{"n_layer": 9, "d_model": 384, "n_head": 6, "n_kv_head": 6, "head_dim": 64, "d_mlp": 768, "vocab_size": 2048, "activation": "tanh_gelu", "norm": "layernorm", "norm_place": "pre", "norm_eps": 1e-06, "positions": "learned", "qk_norm": false, "attn_scale": 0.125, "bias": "all", "tie_embeddings": true, "parallel_block": false, "init": "normal", "init_std_qkv": 0.071, "init_std_o": 0.0167, "init_std_up": 0.071, "init_std_down": 0.0118, "optimizer": "muon_variant", "lr": 0.00798, "lr_mult_o": 2.0, "lr_mult_down": 2.0, "lr_head": 0.00689, "grad_clip": 2.0, "warmup_steps": 200, "schedule": "wsd", "decay_fraction": 0.8, "decay_shape": "linear", "final_lr_fraction": 0.0, "batch_tokens": 131072, "seq_len": 512, "doc_mask": true, "z_loss": 1e-05, "train_tokens": 878500000, "steps": 6703, "dataset": "wikipedia_en"}
Each number is 50 + 15 x the weight over the matrix's rms, rounded and kept within 0 to 99. Layers, rows and columns count from 0.

# layer 2 attention query, 384x384, rms 0.0458, rows 0-54, columns 192-255
21 40 87 48 56 39 55 42 49 31 52 46 56 58 71 68 44 29 33 34 40 47 68 56 68 24 29 42 42 56 56 72 57 35 47 59 67 33 74 48 38 26 74 35 48 50 52 61 41 54 42 47 43 61 42 57 40 34 46 71 48 46 54 53
51 35 52 47 27 76 71 43 38 51 24 72 58 93 69 34 59 58 28 32 77 35 53 63 61 69 29 50 37 59 77 69 33 81 50 27 38 59 44 73 43 73 63 30 46 54 21 43 24 70 32 24 60 70 48 33 37 55 53 30 66 61 47 60
42 39 76 35 56 49 54 66 53 40 66 53 61 65 50 45 62 69 32 55 55 38 39 69 57 44 34 74 53 48 43 43 30 67 28 77 45 60 65 65 71 59 70 59 53 51 39 31 51 54 41 46 99 63 66 52 45 60 50 64 56 57 43 55
53 70 33 46 47 32 43 14 44 55 43 38 89 35 61 33 57 20 50 74 76 60 64 58 13 86 21 41 57 46 29 62 36 34 39 74 56 34 53 56 33 70 54 47 35 47 35 55 49 34 51 54 69 64 58 70 62 52 37 63 41 31 10 72
42 49 60 53 53 59 49 45 45 51 90 46 32 50 54 30 37 33 43 46 66 35 37 46 35 22 53 06 45 50 41 54 38 41 34 33 23 54 35 14 53 28 77 54 34 90 22 62 39 76 50 31 72 47 64 35 44 43 29 42 35 47 44 63
41 35 50 39 28 43 67 50 47 57 56 43 38 66 61 58 30 60 56 25 53 62 43 51 41 66 56 55 45 12 77 47 52 46 60 57 71 71 56 42 30 72 46 65 39 49 39 63 75 63 73 51 56 39 64 43 19 61 52 74 18 42 63 42
55 80 72 57 43 48 61 54 66 68 41 61 56 11 45 51 23 62 68 53 62 44 52 37 78 53 63 41 46 50 54 32 60 72 51 52 49 66 56 53 66 34 38 56 53 52 69 42 56 59 29 35 31 53 51 65 59 28 30 71 36 70 46 66
39 67 29 62 41 67 48 36 42 52 85 44 40 61 40 64 50 55 61 49 41 39 48 38 35 50 38 65 42 61 38 64 41 59 42 67 65 31 48 42 36 63 42 50 57 43 57 75 57 34 89 34 40 88 53 74 59 36 29 25 66 25 44 91
36 29 58 65 32 44 41 50 32 50 43 58 46 58 51 48 71 30 75 40 74 45 51 59 53 56 65 34 45 40 39 46 50 54 56 35 62 66 48 59 43 28 29 34 64 65 44 42 69 59 41 16 32 53 49 68 31 81 47 59 45 43 67 28
55 57 86 42 42 32 37 53 30 61 49 45 65 40 45 54 42 46 38 57 52 36 40 40 51 70 25 53 68 44 47 16 60 67 97 36 56 73 58 33 61 59 35 78 71 58 51 36 35 42 66 67 42 58 62 35 50 56 37 70 19 54 32 22
51 39 40 49 66 40 70 70 53 44 70 68 24 15 40 50 45 38 39 33 76 68 69 70 35 36 36 36 32 37 64 57 41 51 33 44 54 57 50 53 25 45 48 44 39 58 49 19 60 44 36 57 61 53 44 58 74 51 39 50 45 35 58 77
49 46 49 82 58 46 61 58 43 54 49 21 54 57 51 54 36 36 42 39 49 37 48 34 58 46 46 36 84 80 47 48 69 59 63 44 68 34 35 47 65 48 61 50 47 83 40 38 00 60 49 63 36 55 55 84 76 54 57 49 63 82 49 33
69 18 30 39 36 42 36 39 43 33 72 47 52 43 42 56 41 52 24 38 38 45 51 15 23 54 52 37 62 21 83 61 49 51 46 48 16 33 61 55 52 54 17 68 81 30 63 44 49 64 85 53 49 44 46 18 45 00 26 52 32 47 63 52
18 51 23 55 34 41 54 42 44 30 58 51 58 68 61 67 99 57 59 42 54 40 34 56 54 68 48 41 58 45 55 22 38 43 71 47 64 44 50 32 39 42 35 38 44 37 54 73 48 53 52 42 56 71 57 50 57 34 33 70 58 59 58 31
55 68 20 45 37 51 65 56 82 41 55 66 47 56 30 67 56 28 57 36 27 40 52 54 65 28 57 46 49 72 22 45 62 45 45 58 60 56 61 31 19 37 21 70 62 18 66 62 41 60 38 34 63 66 84 75 70 68 23 59 16 55 37 55
47 38 57 79 21 41 65 50 47 59 42 44 75 52 62 79 56 44 62 45 49 47 49 32 52 42 62 48 30 57 46 30 32 61 59 52 41 62 48 63 59 52 30 76 32 50 58 17 34 65 59 71 56 70 53 67 52 40 38 37 51 38 56 44
60 54 49 47 42 52 53 55 42 31 67 48 49 54 39 28 44 62 35 40 30 36 26 51 61 38 50 71 51 41 53 55 58 31 62 60 34 36 46 73 59 48 55 70 61 27 48 31 60 63 45 40 68 36 27 69 66 40 41 43 17 71 47 47
78 80 27 58 67 48 28 23 28 39 43 44 73 76 48 37 45 32 64 61 81 52 42 17 44 40 62 37 30 60 35 62 51 49 68 38 79 60 34 39 79 55 47 52 40 52 49 50 60 49 58 66 30 44 61 76 47 28 22 49 38 21 49 33
46 58 71 41 58 56 67 64 33 19 66 53 62 83 45 84 38 49 43 22 36 48 32 38 75 41 37 51 82 47 49 50 47 53 50 51 62 56 66 91 49 60 61 41 52 61 24 57 82 63 46 45 69 58 44 44 75 48 47 36 56 54 47 54
57 79 50 24 55 37 34 62 50 71 69 40 64 34 58 64 53 48 36 51 41 28 48 77 47 65 49 65 52 52 46 73 20 37 60 47 71 48 39 60 36 49 41 68 56 20 44 26 46 47 46 48 65 72 64 44 71 43 70 65 59 68 60 50
55 41 51 42 44 49 22 20 68 27 59 28 62 28 65 42 46 60 18 38 62 23 48 41 42 47 52 41 86 53 42 59 47 51 35 17 54 35 61 47 58 34 52 51 25 48 51 85 33 73 57 93 67 37 38 27 39 26 30 74 43 35 44 30
45 34 52 50 43 40 60 41 44 49 62 35 47 53 55 60 57 33 56 56 61 65 40 46 25 62 46 45 40 36 55 64 50 35 61 31 65 48 35 49 27 50 44 44 60 31 42 64 67 51 52 73 51 67 31 60 40 57 73 59 52 17 34 56
17 53 65 81 56 63 47 58 56 36 59 44 40 74 39 28 56 30 52 57 30 35 52 37 34 45 44 57 44 61 50 43 44 26 64 39 45 28 38 55 51 54 58 46 59 59 40 50 75 44 83 64 62 36 50 55 59 35 61 55 53 17 56 49
34 47 57 56 50 52 86 53 43 62 35 67 16 39 39 69 32 53 39 97 53 05 41 52 64 47 41 74 55 39 43 42 47 55 61 64 46 47 44 53 48 35 65 61 54 32 47 52 67 35 32 45 62 44 70 29 82 50 62 16 53 36 58 36
39 44 62 61 76 28 43 29 53 91 36 64 44 67 66 40 76 46 55 73 46 49 52 68 35 74 52 62 38 50 59 70 54 46 45 73 75 46 34 41 33 68 47 59 44 38 55 35 44 70 33 34 46 47 61 14 32 61 36 50 43 83 47 25
48 56 54 61 59 59 36 64 09 58 24 54 73 57 45 49 45 47 60 48 25 33 17 73 65 29 11 42 33 37 50 70 88 55 45 59 48 36 57 81 35 69 31 43 53 75 40 47 40 48 56 42 53 64 42 66 70 32 80 72 41 51 57 55
60 32 51 44 66 66 40 55 30 39 28 56 49 45 44 53 46 54 43 57 65 37 43 49 34 40 34 54 54 47 20 78 53 79 54 67 58 43 34 19 61 51 34 55 34 63 71 39 52 60 55 48 37 59 29 58 14 56 43 63 36 48 56 52
37 40 41 40 53 54 39 56 66 63 64 62 56 38 48 46 70 57 52 62 42 40 32 47 40 47 86 47 42 44 59 56 29 48 44 12 28 30 55 41 52 48 60 45 39 55 64 33 41 59 54 26 42 54 49 52 49 55 59 42 38 40 78 53
36 49 67 43 32 39 58 11 49 48 38 34 49 47 43 77 63 63 32 49 42 55 51 42 44 47 44 40 67 69 14 67 61 61 52 37 38 25 38 63 48 50 36 60 69 50 44 22 55 64 52 41 62 55 49 47 43 15 49 58 59 39 32 41
22 45 25 59 49 57 56 34 44 57 60 51 56 23 43 35 62 23 41 63 47 51 49 39 61 52 44 47 51 89 52 43 60 46 54 44 41 56 51 54 36 54 74 15 54 36 63 48 60 36 50 21 50 71 53 53 88 34 33 24 51 47 43 35
74 68 66 49 32 34 52 68 59 43 58 54 73 63 71 65 19 92 40 37 68 45 63 69 63 52 55 65 33 37 20 57 88 49 40 45 73 31 43 34 28 40 36 59 55 35 52 41 48 44 54 43 43 64 12 43 58 49 61 72 27 36 53 81
45 30 50 57 65 55 49 45 47 76 33 49 56 53 35 46 48 50 41 56 56 56 59 60 44 81 49 67 42 50 76 36 62 49 49 45 47 44 47 38 54 66 67 36 42 54 44 47 84 64 35 49 74 55 48 40 54 57 66 41 57 61 65 45
64 41 37 44 84 56 27 51 70 65 65 47 60 47 47 60 48 35 22 44 33 27 58 43 30 33 64 54 47 40 27 54 30 25 71 43 31 49 59 60 45 40 34 50 57 52 45 33 57 46 35 45 73 58 42 51 47 55 59 54 35 43 44 56
72 41 47 49 33 62 68 35 75 54 56 54 30 61 52 59 70 37 58 46 55 55 52 63 38 29 71 38 69 30 51 53 41 68 43 52 52 59 12 49 67 44 54 43 62 65 71 46 41 31 48 74 67 41 37 68 51 42 55 63 52 54 50 33
42 40 50 48 34 33 54 48 64 36 35 52 51 56 55 49 52 47 62 44 51 47 60 63 69 68 23 44 33 53 42 45 54 65 60 46 34 41 37 61 61 54 35 56 56 44 63 75 76 50 52 47 47 42 53 42 48 62 26 61 37 55 37 43
50 42 22 50 57 39 25 68 46 75 64 32 66 56 57 52 24 45 77 50 30 52 39 38 31 55 34 43 39 53 48 26 41 35 73 33 24 31 52 48 76 71 47 41 57 61 50 61 42 27 35 51 32 49 30 37 40 59 60 43 55 89 39 41
39 74 44 38 63 61 36 73 61 62 73 38 58 44 59 40 48 32 44 28 28 42 65 37 30 57 48 45 49 44 34 56 70 47 46 56 42 39 65 52 67 43 28 37 47 56 32 31 64 47 58 33 41 47 38 72 43 50 54 81 49 38 51 56
48 70 77 35 74 29 67 44 54 54 49 48 25 30 87 44 46 43 40 52 56 38 66 49 76 59 67 41 70 37 47 47 00 39 60 74 33 53 59 23 70 50 56 55 56 45 35 43 20 86 75 71 57 45 38 57 63 72 46 70 37 29 71 66
24 75 57 62 52 45 49 32 56 37 52 14 38 52 33 63 49 82 42 64 46 57 53 60 21 47 47 60 47 37 50 53 45 44 61 47 55 23 24 66 56 53 51 47 57 60 66 50 21 67 37 53 63 44 44 25 50 61 69 48 65 55 41 34
30 48 43 47 67 53 79 49 58 40 31 45 41 44 45 53 51 48 45 51 39 57 60 46 29 51 59 66 34 67 49 58 64 41 61 52 41 45 52 47 54 26 50 62 44 52 74 23 44 56 47 62 35 63 32 65 11 59 34 61 42 57 49 48
56 65 46 59 33 48 76 79 13 67 68 34 58 70 40 80 45 58 54 53 36 38 75 56 56 69 52 64 48 70 63 64 45 57 37 31 48 56 46 46 31 59 36 39 77 52 58 63 48 47 55 33 45 53 58 51 53 02 59 64 42 44 25 54
54 53 34 30 55 37 74 49 86 19 49 77 38 33 43 21 53 40 53 51 33 51 49 44 57 20 63 36 70 64 74 31 46 50 27 31 41 42 26 46 35 33 61 49 51 44 50 20 29 58 55 38 50 49 40 19 39 44 49 70 78 30 39 69
50 56 29 36 87 33 61 71 44 65 42 82 77 41 70 45 70 42 47 35 41 09 71 18 39 64 38 32 32 77 57 47 58 64 32 67 60 47 48 34 55 48 56 65 52 67 28 53 65 53 46 67 48 71 59 39 49 37 46 47 33 48 43 39
28 62 31 39 44 47 64 57 70 43 54 50 24 53 53 40 78 41 84 59 68 61 52 53 39 41 55 69 63 38 28 46 41 50 49 43 53 31 52 29 67 54 31 36 47 45 65 36 39 50 44 29 37 43 40 50 36 30 56 59 45 33 38 61
52 14 45 44 57 51 47 33 69 47 69 49 54 58 28 57 42 57 49 46 50 32 43 55 38 41 51 46 72 64 38 55 71 69 70 38 82 62 54 26 30 49 48 55 46 82 39 48 47 56 53 48 37 36 50 65 51 18 77 33 65 48 46 48
47 33 47 33 50 67 40 44 58 68 52 90 61 49 37 15 48 38 36 51 29 32 48 39 54 64 60 38 94 16 64 40 46 25 50 42 60 39 30 57 39 74 55 52 46 82 29 58 40 45 34 41 56 27 76 53 86 42 58 40 49 58 50 47
46 70 20 54 89 58 34 66 39 74 31 37 60 61 53 65 37 44 54 31 47 53 41 79 63 46 26 42 62 57 34 60 29 45 40 36 82 67 50 50 52 72 43 40 37 53 48 77 56 24 56 57 68 49 37 61 52 50 52 54 68 60 39 61
32 35 55 38 39 42 58 15 65 66 63 35 69 50 62 32 70 74 28 66 53 54 64 49 61 38 52 70 53 52 87 36 59 30 51 42 47 59 38 49 20 69 71 67 65 44 58 41 46 37 50 63 62 36 36 58 89 82 20 33 58 63 42 34
54 60 30 65 60 53 32 42 52 58 64 45 39 52 46 51 36 76 53 41 67 49 61 57 59 53 64 24 51 35 28 57 63 51 65 39 53 24 39 53 39 50 54 45 30 45 52 55 73 57 61 48 55 56 48 58 54 61 66 49 64 70 26 48
80 62 62 20 57 62 66 35 50 37 57 22 26 57 28 40 50 42 56 45 45 55 65 32 52 34 39 24 34 49 33 44 56 65 57 37 49 56 83 45 66 63 29 56 30 42 69 55 67 31 30 18 36 51 35 76 36 41 34 45 56 36 47 44
42 31 42 41 50 62 43 42 40 49 54 35 73 45 42 45 53 44 42 43 61 54 30 22 66 77 60 47 47 61 59 49 60 39 39 52 60 55 43 68 17 38 47 40 55 41 75 54 58 40 47 66 48 47 61 57 70 57 53 40 60 22 78 18
71 50 53 55 31 52 40 80 64 97 60 73 46 59 58 34 48 38 56 50 46 68 23 39 36 49 30 44 50 48 42 43 18 71 49 66 50 42 59 49 42 58 55 66 82 81 49 58 33 65 41 65 80 26 47 51 36 79 47 56 70 57 36 55
74 53 75 52 35 63 52 40 35 27 64 68 52 63 59 31 51 27 64 51 62 58 12 55 44 50 57 69 45 69 55 62 81 53 51 75 83 59 07 55 32 54 53 50 48 50 49 38 39 40 61 48 47 58 38 52 63 28 56 34 22 61 59 54
42 58 50 50 32 49 55 84 50 46 22 43 38 47 73 42 76 55 60 48 67 41 55 32 34 51 52 28 65 71 46 69 47 47 43 52 47 48 57 46 54 71 57 82 44 43 70 62 53 61 26 66 53 38 35 29 34 74 69 34 57 42 54 79
49 28 60 35 42 54 43 63 55 45 33 41 66 51 57 50 38 60 51 56 57 46 42 17 45 45 50 55 50 62 43 36 26 60 55 59 51 47 28 32 59 70 56 39 61 56 59 49 57 54 65 21 66 46 59 55 50 53 46 59 49 38 37 53
# layer 2 attention key, 384x384, rms 0.0454, rows 0-53, columns 192-255
53 54 48 39 56 37 56 62 60 70 52 56 47 73 57 34 35 44 20 58 33 58 72 38 72 34 43 42 54 39 57 47 58 64 43 34 48 37 48 47 66 51 52 34 37 34 53 33 33 38 49 50 40 54 34 53 42 30 52 34 50 51 66 56
44 66 81 45 48 28 57 37 60 30 41 68 38 80 29 38 81 31 39 29 26 23 50 45 52 55 22 45 52 53 50 78 45 43 32 61 41 37 40 56 68 53 46 46 40 45 46 34 65 51 40 71 62 35 45 51 47 27 70 70 48 57 54 61
50 69 19 55 73 34 76 50 48 43 60 48 52 36 58 78 27 49 30 63 42 62 60 35 45 39 44 33 72 25 52 69 47 40 55 41 23 52 75 32 64 53 54 62 13 25 49 64 49 81 43 66 59 81 54 53 79 53 42 67 40 49 70 64
56 66 80 53 45 76 53 35 33 85 36 40 80 70 32 58 45 40 75 39 54 67 48 46 55 70 53 81 65 35 29 59 76 03 44 60 34 42 16 36 68 41 53 57 65 46 48 54 35 60 60 57 78 62 55 47 65 64 43 61 55 70 06 44
39 33 36 39 67 73 63 61 48 71 41 39 19 67 34 44 49 50 50 69 39 57 46 43 58 58 47 53 56 36 22 62 42 55 41 43 39 42 61 52 38 42 48 57 79 49 57 58 57 75 45 64 46 46 67 48 67 53 53 40 34 71 56 56
31 53 48 37 67 42 70 30 50 56 35 33 74 43 79 36 41 68 79 40 40 67 65 24 30 70 44 49 55 38 53 63 14 36 52 24 78 66 44 42 64 55 37 45 52 56 46 45 96 59 55 40 48 45 35 36 27 56 43 53 44 48 78 42
62 45 80 52 54 46 52 41 59 57 36 45 51 40 66 52 51 58 62 54 56 34 40 56 60 49 38 80 54 42 59 42 29 42 29 47 54 29 62 69 56 34 56 59 42 31 55 47 23 49 32 57 30 33 82 64 49 62 46 57 43 55 61 73
62 65 44 38 60 29 76 20 45 51 64 74 51 55 36 53 54 36 63 32 34 48 65 57 79 38 53 27 66 56 51 58 41 34 27 65 62 36 32 53 71 34 34 55 72 52 54 59 66 45 52 57 46 33 65 53 35 60 53 37 47 38 58 46
64 53 45 50 59 61 38 28 64 35 62 26 55 49 42 26 52 47 49 40 45 43 54 67 45 29 43 65 71 67 36 59 36 47 52 28 59 41 66 47 41 29 62 38 54 36 21 64 42 50 63 53 32 43 49 60 60 81 32 74 87 42 42 59
39 36 60 30 35 33 49 58 59 77 58 22 38 72 31 68 47 54 55 58 50 48 81 35 33 70 50 30 35 62 49 50 78 38 35 53 37 33 66 51 42 47 63 22 93 29 74 34 65 45 56 51 39 69 40 64 53 42 45 42 73 65 30 63
49 17 59 22 77 61 46 39 53 61 42 49 56 42 64 40 28 49 63 64 47 88 71 34 23 60 34 50 50 47 32 39 57 43 68 53 44 67 57 31 55 31 31 67 47 30 35 60 48 53 42 44 83 64 26 77 52 65 65 56 55 36 30 70
63 36 50 73 69 55 35 70 76 50 63 55 70 43 55 32 52 28 42 56 78 32 57 65 45 44 36 56 58 69 40 46 48 58 38 60 46 45 60 31 53 44 53 65 50 57 67 54 40 40 63 42 21 58 51 34 36 47 47 67 69 59 40 25
66 58 28 31 39 51 53 38 53 59 81 61 45 63 80 60 35 52 62 48 36 59 73 63 49 57 57 85 50 83 59 25 52 48 50 76 29 46 58 55 38 46 31 32 65 32 51 56 49 70 23 21 58 61 51 28 36 54 41 51 65 38 59 42
38 34 77 69 32 28 51 57 43 66 56 55 54 59 26 69 58 57 33 31 61 38 49 70 42 45 69 59 54 36 28 28 48 57 71 44 53 55 49 34 39 38 49 50 39 54 52 66 48 46 42 42 39 21 79 37 20 71 46 78 47 72 53 53
70 50 24 49 77 43 70 53 78 57 45 80 38 44 55 60 62 59 40 57 74 52 42 53 22 36 55 53 50 41 52 37 40 53 65 58 48 66 28 50 44 43 38 68 57 70 36 62 35 82 40 55 47 44 26 48 28 38 45 49 65 62 55 37
55 62 26 38 54 68 40 77 39 60 73 59 34 29 33 61 85 63 48 56 49 43 32 51 48 43 60 56 50 49 69 48 35 56 49 39 53 17 47 73 41 50 65 63 77 39 44 67 64 52 48 64 44 53 56 47 23 65 32 50 57 41 62 60
09 45 32 82 39 29 42 85 18 69 32 63 45 78 59 66 45 53 46 78 54 35 45 30 37 41 45 40 44 22 56 56 58 29 67 43 49 27 39 30 62 64 53 56 31 56 70 40 51 47 72 36 40 52 39 70 31 47 67 41 49 61 62 42
40 74 42 51 59 70 48 23 60 52 36 55 67 32 48 40 45 13 61 39 74 46 45 43 37 34 40 38 37 77 55 74 74 57 42 68 52 63 44 39 56 32 66 46 71 55 33 40 63 70 32 43 45 42 66 56 24 62 37 58 65 40 50 36
34 54 67 29 44 50 53 29 39 40 27 59 41 61 48 68 49 67 51 62 65 72 82 46 45 53 57 21 48 57 20 69 23 43 72 46 66 36 54 60 53 64 70 51 45 48 43 51 49 63 53 58 54 55 58 35 47 35 45 40 30 38 50 35
61 43 00 82 63 54 52 56 56 54 33 55 52 71 68 76 25 36 26 67 43 31 42 64 70 53 47 62 47 68 13 39 46 59 31 13 14 61 49 55 62 30 28 53 66 32 73 23 45 36 54 37 40 56 62 73 72 64 43 26 70 54 25 46
55 46 58 31 43 57 66 56 22 42 55 42 21 17 44 40 33 43 54 63 55 72 75 76 55 65 53 58 49 69 62 17 45 42 44 78 40 62 77 63 39 49 48 16 66 64 42 38 57 48 53 42 31 61 52 16 58 59 51 70 32 54 63 65
17 58 41 42 15 52 47 30 43 60 85 15 46 52 50 39 21 52 51 48 42 51 49 18 51 84 50 70 59 48 22 45 65 49 47 73 51 58 49 42 65 65 42 45 56 47 73 52 73 39 40 30 54 42 65 40 49 41 55 42 68 40 56 67
68 43 35 20 53 45 48 62 48 56 31 34 56 57 59 50 53 53 34 53 43 71 48 39 39 64 26 57 30 50 52 63 62 33 46 51 46 55 41 53 48 42 59 44 60 59 50 50 53 50 51 56 54 66 44 58 27 49 44 24 27 60 35 42
52 29 58 43 46 36 67 43 59 49 72 36 58 28 62 61 63 60 56 38 39 24 48 51 57 66 57 69 40 68 56 68 54 37 45 34 68 47 38 60 23 47 40 92 76 51 72 26 37 67 56 39 39 63 35 58 43 36 42 49 60 41 50 29
44 55 47 30 60 78 29 79 77 75 25 52 31 30 50 48 32 55 54 64 33 49 69 76 47 18 31 43 74 46 38 51 30 70 39 62 03 59 57 51 31 68 51 62 52 66 35 66 61 54 33 58 34 32 41 60 42 16 51 56 62 50 12 77
41 49 60 42 81 44 66 49 56 39 69 81 64 34 25 50 59 35 55 54 31 59 36 55 52 48 59 48 27 39 43 43 43 30 60 43 81 48 21 63 50 39 37 59 42 59 38 45 54 49 59 39 55 33 63 45 23 28 49 31 37 40 49 58
74 16 79 47 66 27 81 30 42 48 52 47 67 14 49 67 27 70 61 60 46 60 90 45 60 37 73 73 34 74 87 54 69 72 67 43 44 27 55 37 58 37 52 51 28 45 58 58 65 47 31 33 77 34 52 27 41 39 54 60 35 42 73 52
45 48 63 46 85 65 60 12 74 90 57 37 67 20 36 75 45 38 36 26 32 32 66 46 74 58 66 56 49 48 26 45 93 38 48 52 35 71 58 49 55 64 37 22 87 39 41 61 16 37 40 19 55 57 35 43 39 71 75 48 43 57 48 51
33 70 46 71 45 51 26 48 36 61 64 39 28 68 62 35 50 59 46 53 45 54 53 44 37 63 45 26 67 33 46 50 59 69 56 42 48 38 40 66 60 49 93 63 54 48 63 42 59 41 63 32 49 77 54 70 49 25 27 34 48 58 46 62
50 46 49 74 64 75 38 71 55 49 98 10 30 81 59 39 74 49 36 35 65 50 49 44 34 32 47 43 18 64 38 51 47 48 53 52 82 16 61 75 36 71 48 61 63 45 60 59 59 62 47 63 32 45 60 76 50 68 28 28 56 66 47 66
43 58 46 41 54 57 49 22 32 47 49 43 54 58 52 35 65 45 42 47 57 55 55 51 56 61 62 49 26 47 25 38 67 56 47 43 51 48 57 64 60 32 70 46 36 48 32 45 38 65 51 40 57 37 38 31 57 61 17 64 47 51 49 61
49 40 43 37 54 44 43 48 63 49 31 39 79 71 44 29 65 83 35 56 33 65 54 63 52 38 45 40 78 50 49 57 46 58 48 53 42 55 73 35 57 46 63 62 37 48 60 43 54 55 54 44 59 43 26 43 81 43 68 42 55 54 59 53
39 44 25 52 38 54 40 51 36 33 42 82 37 53 82 40 60 56 43 74 50 27 44 53 42 41 53 47 26 57 28 42 59 42 54 75 66 45 60 51 24 34 27 54 68 41 86 49 47 90 49 24 45 40 27 63 31 20 49 26 57 27 45 65
27 44 71 46 26 33 88 27 43 41 55 53 47 52 35 46 43 54 50 56 72 46 45 52 35 49 66 32 71 51 43 33 43 48 37 30 44 46 65 29 72 62 59 58 29 49 32 62 56 50 48 75 58 39 34 44 17 38 55 47 62 69 52 45
50 61 61 66 51 32 47 46 58 62 55 73 16 58 59 54 34 29 79 44 32 74 21 51 58 65 69 52 48 43 54 68 55 78 31 45 50 59 54 05 45 51 53 56 56 40 71 56 57 68 73 51 46 40 66 46 66 70 50 54 47 55 68 84
42 25 64 58 51 63 64 33 52 47 52 64 22 39 36 67 51 23 63 50 39 35 39 45 68 34 39 57 32 55 30 48 69 55 65 37 43 56 49 60 72 43 53 51 56 54 46 47 58 50 69 49 49 29 59 40 60 58 58 48 30 46 59 52
46 66 58 71 51 71 32 44 43 49 60 64 35 62 37 50 50 72 35 39 26 72 61 44 70 29 27 38 56 79 38 47 73 52 19 55 52 42 48 55 62 44 26 63 51 54 33 21 67 52 70 81 48 65 63 86 30 50 61 47 67 63 47 35
59 78 60 35 57 43 31 55 45 49 57 27 40 41 33 31 48 55 35 67 59 59 36 60 54 46 55 65 38 68 21 39 60 65 49 65 32 18 46 62 51 47 37 40 54 30 46 62 54 54 89 41 89 63 52 59 51 75 17 72 50 46 38 43
54 60 49 41 48 87 73 69 38 64 38 58 48 66 39 45 48 52 51 13 69 41 44 34 63 91 67 67 40 41 70 24 53 42 65 83 61 59 53 76 30 56 68 63 71 42 52 29 70 29 38 39 54 32 45 89 48 72 34 40 52 60 68 31
46 54 36 56 46 25 49 68 32 73 49 39 70 37 46 48 49 19 25 33 66 36 67 46 31 63 51 28 48 13 63 45 62 48 37 32 34 48 42 47 42 76 60 39 28 70 35 39 65 55 42 56 78 49 41 60 22 72 38 38 60 47 22 52
48 60 35 44 64 56 39 56 67 49 42 42 48 52 43 54 39 76 61 48 31 27 47 45 40 12 67 68 24 33 38 53 62 43 42 61 44 62 51 45 41 41 48 26 67 37 41 68 40 42 49 49 62 56 65 21 33 45 53 40 14 18 57 54
63 67 60 40 83 51 74 45 45 53 52 39 40 42 38 17 35 47 53 22 62 61 26 40 48 75 55 49 71 21 49 50 80 56 52 50 70 50 55 77 35 44 32 22 62 33 62 59 57 57 44 44 62 69 61 49 72 54 35 47 57 66 44 31
45 70 59 45 47 59 58 47 32 28 37 41 52 63 59 52 51 77 48 44 60 43 60 55 43 38 63 56 70 33 38 14 71 38 44 80 42 64 49 62 38 42 32 44 44 50 60 69 18 62 54 70 39 51 53 11 74 51 54 31 39 31 42 57
62 47 45 19 42 32 57 43 35 73 22 60 41 55 36 42 31 54 31 41 58 64 65 26 86 64 49 71 34 48 60 56 53 77 48 21 45 47 72 31 51 75 56 37 23 57 60 38 38 61 55 48 65 48 25 47 62 61 32 49 60 61 43 60
57 39 59 55 66 31 63 14 46 53 50 64 45 37 35 63 67 46 50 64 63 67 63 70 53 56 69 70 77 60 45 55 61 59 86 63 42 54 31 38 39 57 66 34 68 60 38 57 36 53 38 65 62 48 50 45 54 50 54 35 50 56 59 58
35 59 56 63 60 60 54 69 81 40 52 43 54 62 47 41 23 32 64 53 52 38 62 55 39 52 30 67 53 27 43 70 87 70 35 52 54 43 59 23 39 60 53 64 52 32 51 59 34 47 30 51 57 59 28 45 38 21 49 83 38 46 32 38
52 55 89 54 50 76 44 56 47 64 49 80 31 41 54 34 39 40 37 47 34 24 52 60 37 28 60 30 31 52 73 56 48 60 76 46 57 47 46 51 31 42 46 47 34 52 78 27 30 34 62 35 48 37 34 33 44 62 23 52 22 49 14 45
38 51 48 46 30 72 44 63 40 85 37 72 65 33 51 59 49 53 42 55 44 58 44 68 56 50 58 61 57 71 61 72 65 49 51 70 14 46 57 55 53 39 57 76 47 61 56 63 46 44 47 46 53 38 53 29 72 63 69 38 50 71 54 60
55 49 39 56 83 33 35 56 60 42 45 43 58 27 41 45 59 63 51 58 60 80 36 45 55 51 41 63 68 60 73 59 55 69 58 35 31 71 56 56 49 63 45 51 30 23 57 61 40 42 44 41 37 32 70 35 38 35 45 41 50 66 45 76
45 66 29 39 31 50 30 33 59 23 47 40 39 38 36 10 36 57 31 50 42 69 37 59 44 47 42 32 75 31 48 56 56 66 41 62 48 48 96 53 49 57 52 53 22 56 50 51 75 40 45 19 32 50 60 46 32 88 44 59 32 45 67 41
28 46 76 20 51 44 81 37 39 62 66 24 13 47 73 41 64 32 52 49 50 63 65 28 51 83 61 45 36 59 40 37 57 28 47 48 86 59 56 52 44 56 44 52 40 38 52 50 48 71 54 56 54 65 59 62 66 53 61 64 46 55 63 44
50 68 52 36 25 31 69 56 56 60 51 67 30 53 56 15 37 59 28 59 44 51 36 36 39 69 52 67 66 42 43 31 47 52 63 48 54 75 63 61 29 57 41 34 44 39 55 67 48 65 69 43 38 19 39 54 61 12 65 55 34 64 45 70
67 58 59 92 45 34 44 22 50 62 45 66 62 44 50 54 51 42 67 45 60 42 63 22 64 36 69 46 25 33 55 44 52 52 17 35 43 51 47 64 37 38 55 67 29 46 64 29 61 65 61 57 76 74 45 58 60 41 76 67 54 37 59 68
63 42 88 69 27 72 50 56 59 14 39 49 27 31 52 65 74 52 44 45 45 73 38 35 61 44 53 27 68 72 33 58 62 47 82 32 60 59 56 52 45 50 21 45 58 65 49 16 45 55 63 69 59 55 81 55 70 60 26 40 34 21 53 35